From a checkpoint of a small transformer trained on Wikipedia.
Size: 9 layers, 6 heads of 32, MLP 768 GELU, 4.62M parameters.
Architecture: RMSNorm before each block, rotary positions, no biases in attention or MLP, untied embeddings.
Training: a variant of SOAP for these matrices, 137M tokens.
Each number is 128 + 32 x the weight over the matrix's rms, rounded and kept within 0 to 255. Layers, rows and columns count from 0. Numbers have three digits each.

# layer 2 MLP up, 768x192, rms 0.0652, rows 714-767, columns 64-127
065100132087122081128107098199158136147116131119108196149072161126140138136057104113188155139098092171118114150135137171155134153172168185118105198135147060185108104086083116127114117114150087
155063155111093194130109139132153160141187080155166107167117083176099148090154080210142123161211151073120090170144043140061116065158127100155121067106202098165098111121195136147133177150126116
118106127128142138082142092069098156135140124099109169093078118113155093083139138114126188046118148145103129094097215140126191121092133096154139137123106131094143112106128110125143106066127097
102089123093139127124126148145124141042219110187106115130110118213116123090107095139124157089082116039198142157149148211214160091153130124163115064088129189122074155161112096091159102164103105
143102158138106120108172102109127145117145143102200137144136081114089104144148162111150134120109115121118194124141159118158101117109073126123109065142101119125134099098168114110199124179116064
132147098129063154127139116174165134092125122157147105163118187167131079100143108100126194119138099080120093169212130136108153147123111178121115136145176122155102141168091094086123088089110141
130125124097103073168115062113153133131168144111130030104138125116102146091166134135173214114084146130125131171093162164126156100126179139088171139150111125094117082199124079120120064109049103
148154148149136082125124083076141146187112117121131127107164106100109088147104135144125126122089122138186175173155123111096154141084156158146158118143136126146154086145154126181107090143076087
133118126108108121196109104150150131100142128122103065134115175193141120150057186145132141138124123109139108144128163133127177158113095154051132076103166103116126122112144087120114147148114191
146098148144082122091169136176143094167119145164110060085112107129135136177094053078131077128160123147145075129084156132138074103091103067153084122178119052061183103208138074095132141118094147
095107157120091119146148120061169168104152109111194132163051085139120166101114111124141044093171118136108174148116089106166147133080133149102076151139141123100081126209152114214090093107180133
184148163166150144164139143124081129135160091144167197120130135110142189143100074131171176169114174137164080136100083159121130093155161127131137106149175144125128132129102139099140111082116099
102136168105170121158123115114118134136138153126188118213119081177125077037100115130102147153175115145117110139108077134099189123045125130139107104099136126104124117148167155163092110205091150
134153126082156160100146064182152135069141102094157097140130169151118129117103200129113190116091155076166170169092160129143095102131144130122089133140155222125131107161165088117133097129144084
135116163093172160152111111172144183146096135096076150143146151121104076089193186112127065136149115140100247127119140129139109147109167121085157114074148212100081148178096121209114135145107120
179127097141112176098182135125110128127151120120146186127116071142176108147152120113184124122161090143121118157086138121130153125131166117180091150150134152106133149111108138090171128063126095
128134136163121145153161162127101134158080084137153105175118125173145128082144121118156122144134159113119148113081106094135132112124177077145105140116117091142100158141151101123131142181125142
083118169185127142144103125131137114068146164092075102149149134166160088128093099125096144134117149139044080165210132105164044054207109136144057119138119125090151140110140012114133135123133154
103095224129118155092141148035117117156152141063187135188095112138079118142181116148143140091110163097116064183156184147129118130117110087147142083074209131142100120167111068104102140157156088
158105183101105124079150077152178052096156113168147103065116121126095093108171095176099128145118109114146115071154109134116134130095135142129135124154118083082133057150143037114132117035145157
114153136051134178074145078127085078077135087101127099126105106164109070115124115118080129124138160095114109108086119105078117095155168166153133109151141114128132141098136188084147105091111138
091088117168132138165141082159143102169112116159122142126125172167119140071172168148104155122139093099148129119183132082132157141155175099144098225103143098042116240136103147097087134101200196
153156118149097135141124164120151058143087180149172082086138048200132128148151156145151119111111126120167114062140126126135070126133140110098080078154091127133170098101117055150140111101096101
146157102173115156110132090194123141118122103182096063106135112142159095145101149127140202116056136121133092124178165121066184150074092181126074155147126095066120112227150127065119159062099166
092134045129161118117132167164179126049137141106099060169057097099154176116107122154179142154175122061103102114206139197126109109127152147077160156133114144083119090067135076121127148107146132
133127130140157115158150111112098129098090111096094184131083104160096122129103062128137103082137137068179119176121099117118108131154110102167144118138182051103113161150144094158095138204152092
140102088104128125088171112151138069078132117131089146105137148158147175100149137136144164231111128050125151119163122124090112154151123209107124156141166127133129140178105127121151147155131151
175106168150128137077068164125069172099077132058067128079215233162141096167129166129170126090105187100136120115181076131172171110092143182062129147190114094096112162100109141113125081072108130
164203148135131169179154155147102129083107043144136063129164126095160220190165151089159153113098135147149154143163136128146147149107126063119193083133112118123119146140131150125114177179125101
150080179152142176157174151167173155169123101160160132156109099098069126107166119120113124222199167135145147102119201086127119137136165108171111128122128079083139127125074133146123165135181103
152099135106078202126097154091124137156107065142094140128117093150127115125141128163084138115159199100152107121138134102148186128136090194160172115166174167103165124144114137118143152177060161
130095096133105110161152057142086108168153113154105092110193090088158123185096134098139143115095158148073140102072128141128086111151117137137097127147097142099087137086196111129106118082111142
163067143094121150132134111043104146096136120127120124082148105127121138129142088090120179168177164127119092146146106121151099097144143173118084190042130093131113142136109166089116167151145153
129132094112159153155145136138179113031177122132098120123142107137073154156125171164170061128139213077131105137106155165124098079172131152111162082105153140126076165062211110086121128135121148
143094145145099169113174163124127158086166127098099147186150144126137184146090144095171113163104164104066118189111197108151065109090151163141162091105178180113157120145075174127061063103138138
179129144080117166182062161122190135139119119124132118141137172146123180168121140156143156176127120070087089153162128115096172078109121103128079057180187141117112085144096183122080140141085091
139122104176155119130109175090147123110081137160068119181093146114068120145170092105037125112118143071154097168202146139140107170109147130199095132106112116124123173183128085130054093154167134
138094078136154192126136134133127134188102161101137222165166143124117110073167104116119152142091084163179175146178166185117175139098144138155197129173101116193152102180078129131070114106146177
165124099143133129109122119198117119091104090096125163067149102128132105104123170172126114190153135136061152161136101175110125134114139151126117174086148188112178123123081078133086091163092110
163121185178146156130148141123126106166070145150096222186158101109165117213125157083112140130086131185155100202118203118201146154101082123157104146082090092148172145105129166112115103101102135
075110150125094148084120122123130186119111146142097105098116130146118134106150107110135155174111113074180198172140107119127130090156234120146131137112048162110127112129116110154117115109172108
161167036058136049095101100139151162165136157112139248125146148079162176138122056098130107131108121118162128130114102203133084092187171107153148095083098124173111136046132114161145098107128157
186045131131147144110058096113082101106108039134041157125158065144110117213175141113154132164144149107162192185113163147155126161094204156129112099100129178178100142128119092111080130143122107
099111105152150123097050091127098151094164139084115114148104124102139094156104156130143144136096172123073173098075127121109130126106108157073114100187143112098075138140143173102153139117146081
111111114198096117090144130101135145135142093126165117160083140110099127106181147152094159087153153131091090145130072152080113133118141103105167146120120124106117138100176143115171135121105110
110148136161120199117115127164201150126119102179107128111144090186164065125107090109073125155148119055128175163083123121083123134150110130129120103098154078182052140142094156097119184190132212
078195166115168101077203127145171102085161182128139118167130144133174134137157082148134126144137146098225145164145126128149116096151127101127122185108108107124142125101101100108111135079143158
118152123110084116161186167121174194129115095106109098173120105071171121087160103131119102089137138147129130154141153150157181132127092096094072093162141133108131121090113158069150104101132131
148156125133148193193087135069122133111102152149153158124131139101128099159086176091152185138143109135130168162143200154144180189153055121116190112113067068081128095156133163069112088109067133
104110176114131082042143106086087118029127064123179125144151143134084153101208116117114108126126139124143153176152103111179136096107093155102125135115123113126147095163139064115152102115139131
099149167123175135122146130103118144164099121084099134222117126124140154197141132057078136150097140134100096171102107142188159137054103112066140134106163152116152132087082154141141179094135137
146114099142104149144125121094154128118100196094066173152033114095174114156156117095101172132133084086146125122115086136157093131135135136115136139146119155146157143101077142165133090117122097
148082159136048111223102081110160116121133125133112073127063098108129108119108169180115131138105119100144091104059152130121203168133089114155170073112148133129087139116137102120154109072150104
119156145137147166140115196150156101082182108098074152086118087122084083141151108160193079137092132096177113114128081140087151109166122147178080127163165089125142140125121115092071130120103112
# layer 2 MLP down (transposed), 768x192, rms 0.0652, rows 714-767, columns 64-127
142160179123123164093099105102139146155109107150108117108134116130130075130134129091124140097173187082105108145150126133123094125161116116126148083105138208094139162063146160084129091077080119
147155175082154170167166061155119167136107132196100118079142069146161097108211074054059146095147116158126117142112181133121171077104132163172168159135067110170147123178125120162149153167193136
029144087091107154157090107243150134189222141031128162150082147118141141115127116085150110101122090116132099116108103136104115140187096112136099154185111162121093101114143106131073115091157120
190140158188107119148150082124156115164049143083094115131130106080144136162161156098098116147161158159103127150119131062049095125106170121104127165131105109136211137102128133140121184061111116
136091124118109175119084143127147127175114110151118186117117172119161127059100123115103130114124114120148045129135145124122174118138120157156135166122124102131119112136112123112085160092149150
147144127174156142135138125099129176116138152125135100136094119095155179106122071166072099139143074079174104167074131114147192177126083088122140085136138169134122078140118117137149096112163117
176129156121111174136149122132164109072108113136155135147095112090136183132148201108119092094118141104108115093176161118127177150100082134178150167137132140136126141090130122165194183096137153
091091061147091140107143145150101142074120118057140114096078140141135168140111141137144138156180161123122080071119158136118078127143111118130061121081124144114084131128122121088092141136146112
122140105132139149102130141105100141137139164159158149121139097114144112116190081117142111106098132104108111137142104114137104132166145090199131188180111139129111125144100169140152097092166040
134145169158178149126118155049131132090106105079118158152102112113164122064142179171093175176109162065108149111119145084147152137121148195150183094073109173137066135068134147117102099103112106
133140102167125152129116132160136116145115131115097153122205195137143083136118164111143156106113203104125128120111150167113094119216093168147163124124114163112111148133133123108112163076112116
109131079075113119077094116120168142147099167084107072111135140088115101103111160117119066069113060128081124099135142117118097155101107129120149157116068078144129167170132135134127142177151143
092145086157112156151134108138144168123116147161107122060113156108165166221166139139139095084158142102142125083160166118128098206154108125114149120129099075159161107167116121084100164052136083
098160148182180099172125138095108081107101112204101139100100073132169143125146043167134089133153152169079139092150095162155124146119101156106153085118094112139128109113103120143110107165118159
121182051161099130092158172076101122100160095078177081107148122151168181091101128145138139114117191133144061174173119088131079090162086152171081105147119131131136161109081116112145150110130123
135106106159160198146114182144181143163131189120119084158168205107143093134153122134137159088146146053117154089142127148112124149140148162120123092088091104122122084106142116087057104108096163
127129149079104109132178075166168093141155138105119154074141144120078153105095116134090132070129096175195088138120153167080102136110113161122139122122151114122143112105109106117100102043136100
155131056089132148104170084128142154184127139160135083138149158153088160137100169141114127109113099095146118099082142130145205202106190129132203085155203130125112112104082191127121081161115102
131077123116069207055122132122157198150099079106135169149150191116094145124097191080061153121200125077058074117070171088202195187160128045145115135103128109107046067162109168168150119066246107
120109090140149072183110130081162170149098185106140168223112156152158190176143138110142167115125165159103100170121130112107159106151111136116137150083130159159103170122059204172204133174171145
121159131159122132175106177108115121168140124174089111088134133122105147107120100070127147115132156141119120181103116185148172184091128130170137111078105144100171124132079136111036168108228114
122091166072103147122080097117132122118130145112130103160194190104072165111074148047144146067085199128130036089123132108137129121089186125168165174138163139141098109179141128067128112079218059
108150157097143139146100134124075198122152111098103127148127207089171128100103085104139160128126143147087145160125112131146194132121126170133195162080148126130111138185161196086099141186151132
099122138118141157137113129040124058121125119102137145160084108159108169119130092139133070158156132147144157183118112116167036110133166093148168131142140180147132162107143058125128107159128148
150156195156112122158094049125082170179107083146123128115215151140153094134182131113127124105132179138175081169065072113137159136153155149160114093187157110161106148199133163085157128155115130
117164110153133168133091141117105161148100126186177093130148154153179105151145136122107144119125085204093121085142144189130152146109169142065099123118078182127093119059114137117164078054136165
132136134137156122147048125119132171172112146167163110137113111127101089114125108113151105062148118212127124147087148111160147100133135062131121147094119143143146104112143142117094129127117126
124146128086149153208158080116126040089124147145138066127093049097133160068147127112085122123164098131141140120056105135106096157106106129175142165114121144146147110155077099119107139143140137
109099129120103076081115145138151146136163172115119097143084108157122081090095134092118142147154142102100105135100109125097098125157100135141156152127175157104149148142123096125157102084106142
135133120091120127099129103089082106094161133168111093135165098136174191102138132147102170095060140113180194119088118172155160110139091134132166097096160161167147128126168107126100138118089129
106127136191181060132147125135145126073145191097146132129150162124116153115117112087128110127089046139049142157138135173098092129119171114132116124084081116160102109123137109115097118096186112
163195150156149168086133154115158167066129160087107116106107160153096154088151127124140095183189073135143119159184157075134134110077158115170152109125167131127166138151111169107129094103140098
105167112147141097136183145175128099147103113120146120133111119097179122121100110127134125134096121062079163114144152146093139139103105095072112121209141166151116159139140125162170072140096128
114154153098114138128130102155083179100092090106118164149085171123130054103153131096130160194152065156195156134076066089098073137111108098103063137174118098161126115108069139106120085161165106
102157181137142130185109073139151084143082105113105103106173056128100099155164120145111122107157124156188117125131110144146188153175149125091124163134099096141082106120163099143159168153107134
093134162154115089102195130125087161119168154152145126132172150149130064098128116122107144063131144107157115096099136176175117149160115162121127166094075085106083137138177074125225084142178101
163151124050142135132145125120081111145134110116126160051176100114191111104089130149205132133153096173086146081083123081138160123157105120093132114128175180140146120071128167157171140132081162
115141077066126143119157094195136197085169144136093061133128149132114164118108127165111087134111128070144133128133112090127100130141065153074126116137087155136109128036140127132123134181108138
121128109089152145139150123099096091158109166153100092147114161136104127176136072103172154065138148132178079126116125090191172096146143096108110092174134108179089149132173171147148142101139099
082172109095095161172125162097141102115174164096105010102115110142130092130109074123165159111154120098162143126136081124081148179218160128124154145167152108143077139129137155142122117130166097
161128146141131112137140168080125087155127123125155143140140121097155118136121145100120083131164155195093076103136160116134129158134068165112140121160152092157137125120125125116130156132032126
090126188131132143170111119085095096141129075124079026147162116119112069097142156199111092157101145130152084126111151113105099154050113179088107118176138135096112090158095129172127123160171133
090211091120108141158158137152143164090128185087218077165095168141171154112104121138097146061075173052101068107122130154112159152145069122117120168145109141089089082138129150137156094101165076
117125174103122130166124131194114097149139116142199188089134109149201131122082117194109032154102090139155121146123135165123116095112167153162119137160162134111132181093178170067152111123116182
102181100189117127104120041119140069126159093103206170101126132118210081144191120109168081122084146133107138149062167144114093103146202161093141167038063110082122134164116138078169182132080144
166112146158129070175157126136089116118137148115133094115154113089103176122138133150166120123158136138121092134129130144155164134096101139143136146124126151103188122136129098168088112069115060
121124097141131162133138118122044143133138142158127112123121132172124117193093183110143179151067142095099091128105186119163156132116126186118123085128162163106119062155138130126115120151111110
121136130121157105100060195119141066149116156162141118131140100192075156155128178090132162132113140059129107123116077092143078149093131129166189145112096170156119111153169078159161127147117137
124051126138117080088162124133081140122169108139098103106143111149119137098154045120095116116101194147141091148095059115107123108108131137181104153141180156177126172086139101168108157169135132
106138125129064100126160107182148140140084189154142182156114079079095175107136129073102170176084062119162156114117143126181079088142138069120108107067121164168152168094106107121148146145119154
165106125115055160119129083134153078131149153153115087088116136121118100091108151160188085103152101156129164087138165085078092132188118107170069130150075105134064129178170127127091108160122099
122154174100139127130126140114116125084146060138129067126171133112116137135109111172170097143084153142118127160169159127097199125122142188115102103126140136092119140117158118113098121146160138
098161129172174164039114141145105128101114152136142119118128141168146130172151064117130138076123157087133141124175131086135110069090153133091096116183126117109155097102116125099101131170082100
189165140107113128089153148142080102142124144151126143157166101129143183121105155153092120110085102138151103156146127140155135155156157152153161122149106130136195160107122138069097098132075123